config.toml
num_hidden_layers = 11
hidden_size = 384
num_attention_heads = 6
num_key_value_heads = 6
head_dim = 64
intermediate_size = 1152
vocab_size = 2048
hidden_act = "squared_relu"
norm = "layernorm"
norm_place = "pre"
norm_eps = 1e-05
positions = "rope"
rope_theta = 246000.0
rope_fraction = 1.0
qk_norm = true
attn_scale = 0.159
bias = "none"
tie_word_embeddings = false
parallel_block = false
extras = ["some layers without attention", "local attention windows", "paired heads", "shifted keys", "exclusive self-attention", "normalized values", "value embeddings", "hashed n-gram embeddings", "a smear gate", "an embedding shortcut", "skips across layers", "capped logits"]
init = "normal"
init_std_qkv = 0.0546
init_std_o = 0.0
init_std_up = 0.0546
init_std_down = 0.0
optimizer = "adam_variant"
learning_rate = 0.00124
beta1 = 0.9
beta2 = 0.99
weight_decay = 0.047
lr_head = 0.00734
warmup_steps = 226
schedule = "wsd"
decay_fraction = 0.313
decay_shape = "linear"
final_lr_fraction = 0.1
batch_tokens = 65536
max_seq_len = 512
doc_mask = true
train_tokens = 703700000
max_steps = 10738
dataset = "wikipedia_en"
Each number is 128 + 32 x the weight over the matrix's rms, rounded and kept within 0 to 255. Layers, rows and columns count from 0.

# layer 8 MLP down (transposed), 1152x384, rms 0.0999, rows 1001-1100, columns 320-351
[[139 147  43 132 182  74 176  79 109  58 135 138 117 130 144 119 152 143 139  88 119 105 172 126  91 173 148 155 179 147 185 173]
 [ 90 143  94  67 137 104 123 137 150 177 115 109  74 109 148 106 201  69 177 154 159 120 150 107 103 157 134 126 105 152 100 183]
 [ 84 180 167  83 200 135 134  93  95 103 118 146 133  81  89 129 170 140 171 129 128 139 146 107 115 123 134 176 105 117 137 106]
 [ 90 168  99 140 180 107 135 115 140 185 125 127 120 100 119 149 199 155 127 140 168 124 139 210 166 135 103 156 139 152  80 115]
 [132 163 120  98  66 135 148 125  67 126 159 133 121 150 141 182  96 137 155 110 151 105 151 122  99 174 132  86 149 117 156 111]
 [115 125 147 153 129  96 101 143 148 124 161 116 145 141 112 104 136 147  87 160 112  91 122 122 112 100 109 134 102 123 131 137]
 [ 99 100 159 156 138 108 152  50 116 141 175  79 128 125 122 173 139  87 150  51 127 135 171 121 116 137 112 143 144  90 136 139]
 [160  93  73 117 118 137 139 112  81 103 129  81 149 146 101 123 120 134 148  83 172 119 127 104 201 154 148 147 126 159 103 162]
 [152  90  49 156 137 122 154 108 125 100 128 129 110 161 137  82  89 137 152 147  65  63 153  80 127 180 151 146 122 144 123  78]
 [165 100 114 134 160  63  78 123  96 153 123 112 151 139 181 151 105 144 149 106 146 114 113 122 132 119 154 139 134 102 129 141]
 [167 135 145 142 169 141 138 136 136 149 122  71 130  92 103 116 101 159 121 144 104 152 114 125 166 132  98 158 125 152 125 120]
 [140 116 179 148 123 107 165 154  72 121 102 131 111 102 103 139 121 168 134 101 121 120 132 135 133  97 163 144  96 122 136 120]
 [ 91 157 121 152  70  93 161 176 134 159 174 110  93 147 135 104  88 136 160 144 180  92 109 119  91 146 148  81 101 127 131 152]
 [106  73 135 182 158 125 106 139  71 133 183  85 133 120 132  74 116 115  91 127 125 139 166  69  83 125 165 157 171 131 126 132]
 [ 97 137 191  50  72 113 124 137 137  82  56 109 121 146 119 148  78 158 124 136 183  97  71  83 124 135 136  81 142 162 157 173]
 [ 67 106 156 146 148 174 119  94 116 123 135  79  94 153 113 157 105 100 156 129 154 114 138 156 168 163 163 142 148 104 182 175]
 [ 75  87 187 165 106 100 161 162 127 107  79  90  98 195 125  42  44 106 118 202 117 159 152 187 149 153 135 186 126  95 100 106]
 [146 158 174 120  82 125 124 143 130 113 146 106 122 117 167 175 139 116 130 123  95  80 134  90  93 131 100 150 189 136 107  91]
 [126 174 117  80 204 171  83 166  75 117 135  78 158  93 149  55 108 110 126 130 123  98  95  69 125 184 130 163 139 174 146  97]
 [138 103  93 148 144 111 129 166 106 138 132  92 128 120 103 112  86 162  97 168 185 125 138 125 173 147 179 158 119 131  81  64]
 [ 89 175 107 119 110 109 122 110 135 103 153 155 108 129 148  97  88  87 156 148  71 149 133 122  94 123  85 102 107 130 129 115]
 [135 136 151 132 141  67 101  97 152 110 114 130 155  91 155 111  95 181 152 136 135 126 149 158 168 186  50 147 136 127  93 134]
 [151 127  88 177 144 156 100 103 182  96  86 143 135 100  98 118 139 180 165 174 119  73 131 164 126 141 151 133 148 136 179 129]
 [116 145 132 102 175 104  89 149 161 147 158 124  51  85  93 169 117 133 178 157 138 180 179 122 157 146 136 130 113 180 111  58]
 [168 167  79 135 162  79 134 122 115 135  91 109 135 120 143  93 146 149 104 175 124 120 151 188 160 166 132 149 158 140  68 123]
 [135 153  88  85 148 109  68  83 141 109 138 164 155 124 143 125 144 103 134 127 235 166  99 148  79 158 136 238 114 158 162 130]
 [148 150 164 133 126 130 146 105 115 100 139 141  75 127 140 146 108 151 128  90 143  93  85 108 132 170 120 197 143 161 126 129]
 [123  93 149 118 105 150  90 115 162 139 158 129 103 108 138 118 157 119 163 159 142 135 162 169 115 103 135 133  94 161 111 147]
 [112 114 117  46  95 139  91 105  89 112 108 112 131 161  89 114 163  85  83 151 152 148  98 131 182 163 146 207 141 212 109 133]
 [ 81 164 146  66 129 139 211  46  78 200 199  95 123 159 120 112  47 118 119  90 181 127 125 125  98 160 114 161 172  51 175 136]
 [154 124 113  94  77 171 167  91 139 113 129  83 154 153 133 129 140 152  89 146 165 160 184 110 113 119 133 119 143 127 126 136]
 [107 155  65 158 165 160 107 100 109 104  70 185  88 154 106  95 100 181 118 154 126 114 128 123  95 116  87 192 145  97 128 114]
 [177 109  97  86  92 126  95 123 153 225 123  89 131 112 175  74 160 142 102 108 138 107 178  88  91 123 122 120  88 145  86  80]
 [ 85  78 153  79  76 127 155 108 159 137 150 129 106 130 116  89 148 139 101 108 105 202 181 111 146 127  69 195 103 109  51 130]
 [137 144 100 112  64 151 128 155  58  59 132  82 111 107  35  90 150 121 176 116 178 119 120  84 176 208  84 143 167 120 107 161]
 [131 138 110  69 114  94 140 155 137  95 148 120 105  82 103 119 156 130 116 124 119 118 151 149 113 150 137 140  95 113 148 100]
 [166  97 128 177 126 131 122 155 107  96 149 132  42  70 144 155 128  91 121  77 101  98 125 180 122  95 120 112 107 142 110 137]
 [154 110 128 136  91 168 148  82 122 167 119  97 107 112 162 131  49 131 161 120 103 160 174 115 150 140 112 118 101  99 100  81]
 [117  92 106  84 106 132 174 142 146 123 146 111 113 113 177 123 177 101  94 177 153  99 120  95 125 128 167 190 152 119 146 137]
 [118  94  94 123 119  73 161  89 130 133  96 130 110 118 157 105  68 110  91 122 160 161  89  53 134 134 121 103 104 166 210 117]
 [119 126  52 152 125  86  89 139 148 168 120 118 173  93 135 122 111  96 144 162  96  53 145  78 177 183 103  91 125 142 123 125]
 [137 105  96  80 134 169  74  90 118 149  96 114 127 121  91 187 135 142  29 106  63  95 169 150 110 148 160 118 166 157 100  90]
 [134 128 161 129 153 114 167 117 106 127 165 147 172 153 160 149  99 132 117 130 170 134 125 185 173 139 138 132 102 139  77 151]
 [146 145 123 156  91  93  96 169 124 161 133  89  81 147 166 134  98 112 166 123 117 134 181  78  95 182 131 100 126 108 135 120]
 [133  95  68 150  51 173 128 161 146 128 118 136 110 109 151 104 147  99 155 189 125 126 164 127 164 146  99 127 172 139 135 133]
 [114 157 148 127 164 150  91  98 155 141 122 201 102  76 125 123 194 123 151 120 105  75  81  95 214 177 110  63 113 131 193 161]
 [ 91 128 133 127 130 119  96 171 131 171 129 115 109 154  70 100 178  90 103  91 166 197 101 107 163 132 184 125 153 121 129 115]
 [144 113 144  90 166 119  91 124  41 121 140 168 102 107 151 116 109 112 159 115 145 131 124 128 104  93 115 144 123 157 136 145]
 [133 140  80 173 129 154 114 150 131 119 111  89 182 157  78 178 118 137 183 105 158 140 144 138 115  93 163 105 146 136 119 129]
 [148  96 129 142 126 125 147 130  90 114 137 170 148 159 194 133 138 123 186  94 122 124 110 171  86  93 109 124 188  91 130  85]
 [112  92 116  82 120 121 162 134 140 172 150 162 114 154 135 114  79  83 121 116 152 135 127  82  96 169 136 104 152 175  89  95]
 [119 160  79 146 137  81 132 117 108 144 149 171  98  61 130 106 129 154 152 104 110 162 135 100  77 102 146 104 110 136  88 119]
 [159 137 142  53 155  90 128 119  99 194 154 140 122 159 181 166 135 144 180 132 159 164  68  85 109  93 148  73 107 186  80 130]
 [108 193 102 127 128 126  80 126 136 136  61  97 139 109  65 162 117 103 168 207 135 100 145 156 170 124 157 120 118 168  64 132]
 [148  92  91 129 149 115 118 143 132 150 199 162 133 122 116 156 152 139  70 131 154  91 133 156  90 133 141  92 167 136 109 105]
 [160 127 110  99 134 135  99  89 180 151 131 158  84 131 132 144 137 151 170 114 119 167 116 111 131  90 139 163 191 200 118  88]
 [125 143 104 166 128 125 155 155 116 186  62 134 114 183 132 157 146 144  97 122 133 172 117 103 107 175 149  96 119 233 175 117]
 [218 107 102 168 172 160 120 170 103 114 108 105 119 157 159 141 143 166 155 125 123 145 140 148 166 123 120 122 151 148 112  79]
 [ 69 166 145  91 157 150 111 128 122 115 117 132 112 187  51 145  91 159  99 143  92 137 159 141 148 119 174 114 175 147 153  84]
 [142 168 119 115 101 119 146  66 183 147  70 146 133 131 154 165 156 117  83  96 104 153 106 155 142 101  66  91  79  74 114 153]
 [156 126  93 103 124 122 106  79  69 126 132 112  98 161 149 141 161 118 166 127 124  89 118 143 150 145 121 139 178 193 103 126]
 [157 145  99  70  79 128  98 114 153 172 129 223 104 139 125 147 163 223 171 113 136 124 131 175 135 106 144 153 157 148 150  98]
 [ 86 154 154 142 157  96 184 143 153  62 174  76  75 112 112  90  94 108 128  71 157 120 154 142  93 152 171  99 113 163 139 107]
 [105 111 111 185 148 145 157 144  21 117 180  70 134 126  42 203 136 154  80 106 133 135 101 158  92 111 139 104 156 142 133  81]
 [112 152  93 157 192  94 179 180 108 147  94 161 164 101 134  83 110 143 101 126 136 155  88 151 150 106 105  71 132 104 136  86]
 [ 92 156 163 114  61 145 103 109 132 134 135 148 132 110  63 159 130 135 103 104 160 122 103  91  98 120  97 134 145 132 143 140]
 [ 70  77 133 136 105 118  79 131 135 102 110 125 123 108 161 148 198 157  76 128 128  76 151 167 142 131 102 186 181 138 114 151]
 [115  97 119  82  91 127 187 122  99  99 165 135 144 135 126 151  99 159 116 145 116  70 169  56 139 118 130 146 110  89 132  73]
 [110  85 144 171 134  79 112 103 100 184  93 177  69 132 161 133 145 155 140 217 122 107 121 119 126 136 166  98 128 172 113 118]
 [120 106 125 108 108 129 150 139 173 131 154 126 111 134 179 130 140 168 124 142 189  83 118 130  85  80 130 163 132 157 130  77]
 [160 168 155 175 135 113 166 171 166 161 142  95 149 121 179 134 110 144  89 132  97 102 120 157 143 123  87 136 115 135 110 133]
 [160 139  88 152 117 156 137 122  98 138 132 143 128 117 108 127 128 200 155 129 144 168 135 142 172 114  81 119 141  91 132 104]
 [119 130 142 132 104 103 173 185  92 157 110 203 113 105  97  95 169  81 125 100 108  95 136 175 166 132  84 104 145 115 132 154]
 [140 129 128 144 143 145  68 134 121 117 108 106 173 121  44 130 119 172 106 127 102  59  70 105  97 138 153 143 130 109 120 191]
 [128 135  92 102 186 149 163 127 221 187 129  69 161 101 129 138 159 115 196 136 114  84 155  99 139  92 167 139  97 160 156 127]
 [163 117 149 165 118 126 113 120 102 148 150  50  92 110 108 111 152  60 124 187  87 209 165  79 102 134 157 115 150 156  88 119]
 [ 69 118 100 140 168  99 186 133 155 117 122 158 130 106 189 184 172 106 168 177 144 102 117 145 123 172  97  98 108 121 141 106]
 [105 142 124 185 129 159 133 133 186 160 121 137 146 112  96 102 124 131 124  99  89 105 184 136 104 133 123  96  81 102 132 106]
 [106  86 152 128 112 122  70  92  97 183 136 133  97 109 140 131 146  71 125 144 114 134 149 121 128 104 132  76 147 137 120  85]
 [128 146 130 113 148 144 138 155 103 115 156  83  99 109 110 111  94 152 101 191  97  92 124 125 117 126 100 133 139 112 196 104]
 [140 184 117 154 100 173 106 116 101 167 126 115 128  80 123 150 138 129 178 107 140 134 159 179 118 166 159 116 108 147 116 128]
 [101 139  91 134  71 106 143  95 122  94 163 132  93 170 108 102 136 110  88 116 162 160 139  96  46 127 154 168 131 133 102 152]
 [143 141 122 153 111 123 176 128 152  98  90 140 155 170 109 139 179  92  73  93 170 130 138 118 171 151 152  73  99 113 163 140]
 [157  95 118 117  95 131 100 120 207 187 142 118 128 204  76 111  54 221 126 126 113 104 106 143 151 136 122  70 130 115  78 176]
 [120 182 112 121 148 169 144  48 146  93 171  75 173 104 155 155 140 101 140 116  98 102 106 163 157 131 112 136 162 111  86  86]
 [123  94 106 103  88 192 143 129 103  99 108 109 177 129 161 122 125  84 152 166 114 152 112 110 185 117  57 114 125 193 178 168]
 [107  84 130 107 139 113 155 162 110 119 170  83 118  96 182  92 247 153 109  61 169 131 104 121 105 176 110  98 122 101  68 132]
 [131 178  88 165 123 150 159 121  84 105 137 106  63 168 118 183  74 134  75 139 107 144 104 191 150  80  79 131 115 143 142 192]
 [114  93 155 176 103 110  81 138 220 145 102 138 108  81  98 147 101  75 116 144 167 139 142 104 119 103  55  87  96 175  74 111]
 [136 128  12 111 168 138 124 127 165 124 130 146  54 159 115 154 115 134  77 154 108 114 161 122 141  98 122 118  55 160 101 120]
 [122 138 150 100 139 141 122 147 105 100 102 106 136 125  65  80 136 128  45 131 137 126  64 138  85 138 113 141 133 102 166  51]
 [147 135 126  73 136 155  70 151 150 124 132 155 135 137 177 121  67 140 124 104 102 116 166 193 147 140 152 113 110  54  93 106]
 [131 198 152 132  96 106 128 136  74 131 182 133 182  87 128  73 118 150  66 134 147 134 157 109  61 124 192  92 125 162 132 164]
 [119 157 157 162  78  75 113 168 142 127 119 184 174 134 151  88 123 101  92 164 145  89  93 140 147 137 105 103 148 147 115 204]
 [175 117 106 127 146 129 129 138 139 211  96 111 141 172 149 132 178 157 167 131 173 123 122 134 105  84 126 169  72 117 153 127]
 [149  72  81 133 156 149 114 119 127 141 122 101 174  77 125 130 176 114 132 123  87 137 149 125 120 136  97 112 115 140 133  89]
 [123 162 151 130 160 112 154 128 166 125 132 101 165 125  57 130 116 152 198  99 108 124  90 148 116 124 131 148  94 129 102  83]
 [100  88 150 155 135 112 119 101 160 158 149 170 132 116 134  62 159 177 151 115 110 105 173 134 155 128  73 122  79 127 124 132]
 [156 166 148  97 103 170 180 105 133 139 141 150 158 133 178 101 118  56 166 198  48 121 128 164 102 161 114 130 117 156 186 155]
 [138 147 105 109 152 148 145 155 182 159 154 143 132 155 145 145  98 152 106 107 160  79 151 129 147 160  99 166 117 117 117  81]]
# layer 8 MLP up, 1152x384, rms 0.114, rows 1002-1101, columns 320-351
[[161 133  69  48  86 194  52 105 113 119 117 126 102 143  57 135 142 142 193 145 148  98 161  96 120 149 149  94 208 116 107 137]
 [156 100 135  87 136 108 153 108 128 172  80 148 114 162 143 118  59  81 128 147 157 157 121 188 111 144 157 107 144  92 114 119]
 [146  92 117 143 168 149 125 132 123 141 154 156 134  94 123  95 165 170 165  94  72 134 160 162 148 155 148 152 135 140 142 139]
 [140 138 133 108 133 169  95 167 129 105 117 172 152 125  58 138 155 146 134 187  80 124 117 175 119 113 106 150 115 117  90 131]
 [165 120 118 145  94 130  84 137 162 152  95 146  86 181 133  70 116  44 134  70 145 133 168 148 172 130  99 111 147 150 148 116]
 [114 121  51 131 150 179  97 104 120 158 142 135  83 119  70  63 146  72 136 100  65  82 178 144 137 147 149  85  89 132 132  74]
 [127  99 170  75  87 134 148 156 101  92 175 182 107 139  27 165 141 111 114 159 134 156 125 116 160 124 194 165 109  99 110 125]
 [172 110  93  77  85 130  84  66 122 119 146 136 119 180 166 153 106 144 122 162 145 134 101  87  88  99 126 136 101 113  53 106]
 [141 156 138 190 104 129 128 191 120 110 132 122 124 108 183 148 130 119 145 144 182 144 145 134 136 105 177  89 174  92 164 142]
 [204 150 174 116 140 161 146  91 137  88 103 132 184 112  80 136 147 113 126  98 101 119 116 111 129 119  92 123 140 143  78 131]
 [ 97 119 121 131  93  88  89 110 149 123 122 210 168 146 159 157 126 114  78 127 122 150 159 127 145 119 159 102 211 155 133 142]
 [124 113 123 124 131  78 154 121  72  69  98 153 101 180 148 124 159  68 213  55 128  94  78  79 122 105 137 101 116 181 152 160]
 [ 91 104 139 118 113 109 152 165 118  82  84 150 107 109 183 128 121 138 120 102  77 109 156 118 132  88 111  86 158  96 123 121]
 [188 146 106  63 125 161 148 119 143 138 131 173  59 135 139  91 169 133  86 143  72  77 136 131 145 129  87 164 128 100 169 150]
 [ 93 118 136 126 191  93 192 121 156 143 135 153 173  78 114 116 112 122 160 161  95 162 134  81  93 169  72 123  90 102 133 157]
 [ 64 173 169 103 168 206 137 159 133 122 105 145 168 109  67 131 115 104 119 107 150 132 144 124 148  83  98 156 138 105  86 191]
 [113  83 173 111 133 114 133 151 143 171  95 102  65 149  84 113 214 113 137 164 128 150 118 106 189 166 110 137 138  95 125 102]
 [175 120 115 129 107 137 142 135  66 139 115 152 127 113  97 107 108 145 121 100 149 150 163 122 125 178 103 141 149 102 128  92]
 [127 176 103  92  76 164 144 116 186 110 135 132 129 160  95 157 158 133 137 112  77 144 182  98 164 113 102 127  80 154 165 108]
 [202 142 148 197 136 161  92 156 129 115 108 154  34 175 116  79 135 121 129 141 133 133 146 111 113 114  83 115 134 181 131 115]
 [121 110  39  76 134  87  96 112 212  91 134 129  93 138 130 177  89 133 169  81 118 156 145 138 178 161  53  67 196 137 105 100]
 [112  59 160  91 127  74 153 132  96 124 158 100 104 170  76 136  84 116 106 166 117 139 196 166 131 122 139  65 128 150 136 135]
 [157 156 139 137 117  80 133 136 107  86 153 191 123 175  86 118 126  55 174 112 124 103  97 100 136  89 217 107  94  70 150 139]
 [203 130  98  84 109 124 107 183  99 180 130  92 128 117 106  98 143 121 136 107 109 136 135 105 103 142 210 126 175 129 158 101]
 [126 157 141 127 102 147 172 162  63 141  89 116 158 115  94  87 147 118 168  86  85 133 170 141  98 108 126 112 133 112 102 125]
 [ 78 136 100 136 114 168 163 115 117  97  98 140 145 148 109 160 136 131 107 153 138 201 131 151 112 135 194 184 111 137 124  95]
 [119 178 128 154 156 172 131 167 122 136 119 106 132 168 126 140 168 147 162 128 116  71 141 121 155 104 106 123 126 145 146  85]
 [149 135 128 126 117  92 148  90  94 170 136 123 119 119 144 171 107 119 131  75 185 167 151 172 167 110 152  89 131 183  95 151]
 [121 108 101 143 111  90 148 115 149 105 181  91 116 108 138 120 131 123  62 108  31 115  77 184 135 143  95 194 182  86 135 117]
 [122 101 112 130  90 188  82 168  68 110 113  85 119 138  58 129  79 144 106 125 105 140 120 180 164 129 165 148 184 164 140 112]
 [ 74 122 118 129 132 171 138 147  98 130 101 157 135 124  73 120 113 121 168 179 110 110 140 145 116 201  75 112 128  89 131 158]
 [139 146 130 112 129 149 105 109  90 113  70  81 194 142 151 134 123 193  47 124  91  81 149 160 169 134 128 115 190 106 152  74]
 [138  93 125 136 164 152 153 134 138 106  60 124 179 129 138  68 158 145 127 129  96 129 127 160 124 105 206 119 145 139  77 137]
 [188  82 152 101 106 109  76 154 139 120  82 149  59 140 138 141 126 141 147 131 114 117  68  87 106 102 147 153 156 150 180  98]
 [156 119 180  75 108 132 167 121  98 162 145 128 156 123 101 139 132 145 157 148 118 125 154 151 135 137  92 121 129 154 124  87]
 [128 117 170 113 112 127 178 130 173 148  60 140 163 112  81 174 170 163 125  85 151 107 120 124  72 153  92 108 148 133 118 100]
 [116 136 131  84 161 118 126 181  77 118 150 142  98 128 168  96 159 148 163 100 140 127 139  85  97 149 162  55 118 142 156  89]
 [115 109 150 148 164 137 121 228 162  69 153 129 146 126 130 122 122 134 138  94 132 121 145  83 156 167 151 132 134  98 150 176]
 [140 140 171 132 174 147 141 166  62 125 156 168 113 118 128 104 130 116 118  86 113 196 112  89 145 136 152  92 213  78 105  79]
 [135 134  68 184 117 107 112 131 173  32 182  99 138 102 159 133 236 110 190 105 133 104  97 130 184 144 169 134 134  73 151 110]
 [129 136 165 134 124 152 125  79 131  93 147 119  49 101  90 199 118 119  81 115 112 157 136 155 229 124  93 181 123 150 103 113]
 [142 174 140 119 112 140 102 122 117 123 194 120 147 144 160  95 119 115 106 116 104 120 160 127 109 117 131 129 168 124 143 137]
 [169  99 151 141 153 172  91 156 112 121  92 179 116  79  98 134 197 152 145  96 133 170 208 143 152  74 158 108 200 132 120 130]
 [203 155 149 163 172 141 118 176 108 141 151 105 152 109  83 154 198 135 150 104 141 115 133 145 163 193 131  97 148 131 106  88]
 [112 114 139 164 177 125 109 152 138  66 135 153 115 179 114 119  87 124 184 148  63 135 123 140  89 111 147 170 119 158 169 177]
 [116 128 113  75 114 121  95 121 111 124 186 147 175 159 144  88 111 106 173 108  79  63  93 138 136  42 190 111 123 147 113 142]
 [161 218  76 147 133 181 107 105 114   0  87 157 172 124 153  89 123  74 143  84  57 119 168 165 182 145  79 118 187 157 163 119]
 [132 152 111 130  90 163 124 133 116 157  70 144 117 170 100 140  94 158 140 157 122 136 164 114 171 129 179  99 142 102 141 115]
 [105 129  70 167  95 111 155 136 103 101 153 117 131 212 117  86 142  96 190 117 111 109 144 159 143 125 170 100 154  64  87 120]
 [143  97 135 106 100 116 174 142 107  99 132 164 155 195 168 130 144 129 101 158 123 115 149  89 138 120 136 120 103 133 141  88]
 [ 72 142 118 121 114 159 131 114 111 118 110 133 175 170 142  93 104 132  82 109  52 100 171 136 139  90 105  74  92 139 163 152]
 [163 100 139 132 100 252 103 140 135 102 146  82 107 124 152  56 144 122 135  69 124 111 163 162 110 109 121 120 154 131 134 167]
 [126 167 115 143 167 143  92 173  94 100 109 151 138  99 113  83  64 102 152 120 104 103 152 123 187 123 193 134 160 116  83  81]
 [162 128 149 127  93 145 158 101 143 105 162  97 122 161 109 126 142 180 130 119  68 160 157 165  72 113  86  90  99 149  93 152]
 [ 86 164 141 156 120 140 120 163 146 114 163 123 127 120 115 125 104  87 158 163 129  72 115 115  99 122 106 124 163 114 123  95]
 [196 139 109 147 126 143 119 164 109  84 138 152  97 184 104 110 202 142 126 179 153 122 125 147 148 100 164 179 164  92 111 107]
 [ 86 124  81 115 110  85 128 144 112 154 161 160 165 127  67  90  89 106 163  91 108  51 103 144 129 145 105 106 151 157  85 156]
 [123  86 120  74 113 116 193 176 129  87  86  92 161 143  60 130 119 100 187 111 134 100  90 190 139 122 136  69 173  84 191  92]
 [191 124  93 169 145 131  77 171 100 132 127 143 127 111 162 143 132 115 197 143 147  89  92 135 179 134 155 119 105  69 154 133]
 [113 126 154 125  73 122 187  79 187  93  97 128 104 113 149  89  88  99 127 118 116  67 120 129 128 172 112 194 122 117 109  90]
 [131 143 178 100 129 175 105 109  58 125 200 201 146 148 111 155 106 140  96 122  75 144 126 106 127 133 172 135 119 106  81  82]
 [139 159 131 122 131  91 111  82 140 171 122 181 118 138 128 100 116 138 194 217 119  91 164 108  98 119 101 118 159 158 206 110]
 [170  94  55 128 112  95 100 163 133 161 133 162 109 166  57 102 120  84 119 112 113 172  97 143 132 106 117 137  52 103  66 151]
 [110  84 109 169 101 106 145 106 119 151 119 177 119 186  62 111 172  66 147 153 172 152 116 108 133  79 108 140  73 165 126 116]
 [129 171  98 189 167 117  82 127 125 133 107 132 171 143  94 125 185 112 168 107 117 101 146 120 159 149 138  59 190 112 106 131]
 [126  83 147 139 170 168 129 154 129 138 137 103 147 162 128 127 202  51 141  90  86 176 103 105 134 186 199 205  95 149 123 114]
 [ 90 118  84 133 119  93 116 130 122 103 194 148 128 170  92 136 139 126 132  86 132 144 127 136 169 113 163 128 102 113 104 149]
 [157  81 111 142 133 174 128 144 106 131  90 103 129 125 115 168 180 109 125  90 112 108 121 115  92 103 148 205 115 143 169 144]
 [ 83 154 102 139 162 166 126 119  84 112 195 190  75 116 117 122 164 127 198  42 178 164 147 142 130 163  93 158 130 122 172 119]
 [141  92 178 170 147  83 175  89 148 109 150 116 178 165 161  97 159  96 113 111  81 112 137 128 158 151 172 133 182  27 108 107]
 [117  86  82  70 131  88 152 164 150 135 110 144 151 176 152 131 148 157 104 148  93  80 141 109 196 152 157 146 155 122 106  79]
 [112  42 113  98  67 175 153 103 164 152 120 162 114 129 181 116 140 153 187 154 106 155 182 135 139 136 100 177 112 123 127 117]
 [122 101 166 105 156 146 128 107  84 134 155 134  87 147 120 174  95 138 148 105  90 162  80 125 168  86 159 122  90 145 147 103]
 [128 141 123 105 133 204  88 131 133 125 125 146 107 122 171 130 183 114 163 163 116 151 132 180  95 117 180  95 180  59 106 129]
 [200 133 143  52 153 149 121 134 141 108 166 140  31 100 121 132  84 108 152 146 103  70 128 142 163 132  95 126 125  96 142 169]
 [152 190  79  62 109 185  84 134  25 138  93 162 131 124 126 136 120  99 159 114 115 156 174 128  95 147 184 163 133 128 130 159]
 [168 131 181 164  95 171 102 103 123  82 128  93 124 138 152 169 132 120 127  93 113 108 121 176 151  15  69  98 142 108 132  88]
 [159  77  93 120  92 157  92 144 135 149  95 139 133 185  78  87 133 144 184 145 117 129 102 121 158 107 149 103 157  97 177 120]
 [ 88  68 108  80  88 135 129 182 123 118 103 108  92 173  99 139 130 156 138 165 101 119 133 163 150 118 112 144  99  93 122 142]
 [187 109 186 112 113 141 122 125  97 111 179 147 147 173 160 109 118 117 121 126 125  86 132 123 148 175 138 160 142  84  29 146]
 [141 128  68 108 108 124 153 161 114 165 135 135 104  79  93 142 112 109 175 130 164 171 171 141 171 117 109  95 143 108 111  97]
 [163 109  72 158 146 120 172 152  69 113 114 164  96 138  86  46 150 112 149 132 115 127 153  96 133 176 101 181  84  84  85 117]
 [162 159 132 107 109 142 161 137 103 125 138  82 160 144 132 153 184 162 141 111 118 145 197 184  88 112 135  97 120 161 109  95]
 [ 90  90 123 129 169 180  80 178 167  67 135 114  94 135 111  76 115  91 145 127  98  93 175  99 108 125 150 152 126 147 160 132]
 [100 146 161 117 162 152  89 109 158  86 191 103 104 152 116  63 141  87 175 152 106 144 140  75 181 195 148  68 129  69 152  82]
 [158 143 118 155 136 120 115 188 188  93 171 144 153 156 127 122 150 117 125 110 121  99 115  96 178 125 126 106 138  84  70 137]
 [210 119 101 119  74  92 116 121 129 137 157 142 117 157  98 181 124  84 114 168  93 108 119 157 121 113 126  74 119 119 171 201]
 [120 119 203 111  68 148 115 144  89 137 107 153 106  95 159  65 167 125 131  96 128 138 111 210 142 121  89 142  94 117 109 124]
 [195 112 110 122  89  92  98  70 141  81 124 111  68 149 159 126  92 142 103  76 118 192 103 157 171  72 141 110 117 145 150 106]
 [131 145 100 223  81 106 116 149 136 113 123 105 121 133 157 112 166 110 119 136 126 105 104 171 143 133 142 136 114 147 124 130]
 [123 170 141 104 107  94 123 154 168 121 131 108 128 128 102 145 171 140 107 154 148  75  88  93 189  75 120 129 190 138 143 141]
 [145 132 130 150 127 166 161 131 175 125 118 120 144 159 126 140 207 133  90 143 122 109  92 130 159 190 138 152 178  84 196 124]
 [114 149 153 147 125 151 110 132 191  80 144 143 123 141 113 159 153 132 183  81 107 122 141 151 135 163 116 165  97  69 163 167]
 [180 131  94 162 146  97  89 103 130 166 135 170  99 180 146  86 115 155 176 160 118 127 116 139 120 115 168 160 166 111  74 107]
 [163 153 186 128 138 130 126 104 144 187 136 146  95 189 158 132  99 136 171 133 169 109 131 108 126 151 101 100  77 134 145 129]
 [127  59 116 133 131 150 114 102 106 126 107 104  50 143 141 120 137 126 147 199  22  58 146 133 150 101 171 141 143 169 168  68]
 [181 136  49 100  73 150 150 108 144 144 129 145 133 139 161 116 167 158 149 117 118 120 162 159 157 152 111 156 161  77  77 142]
 [105  83 154 186 131 165  69 141 119 110  77 206  97 119 140 131  72 116 123  74  78 150 134 149 107 124 117 102 189 152 116 141]
 [154  90  77  98 123  95 125 105 146 205 138 138 128 173 151  77 139 118 122 169  65 133 141 173 140 171  94  49 165  53  73 157]
 [102  96 150 132 149 108 140 137 111 130 151 142 143 135 122 138 149 157  78 132 163 131 140  56 108 166  71 166 216 153  88 144]]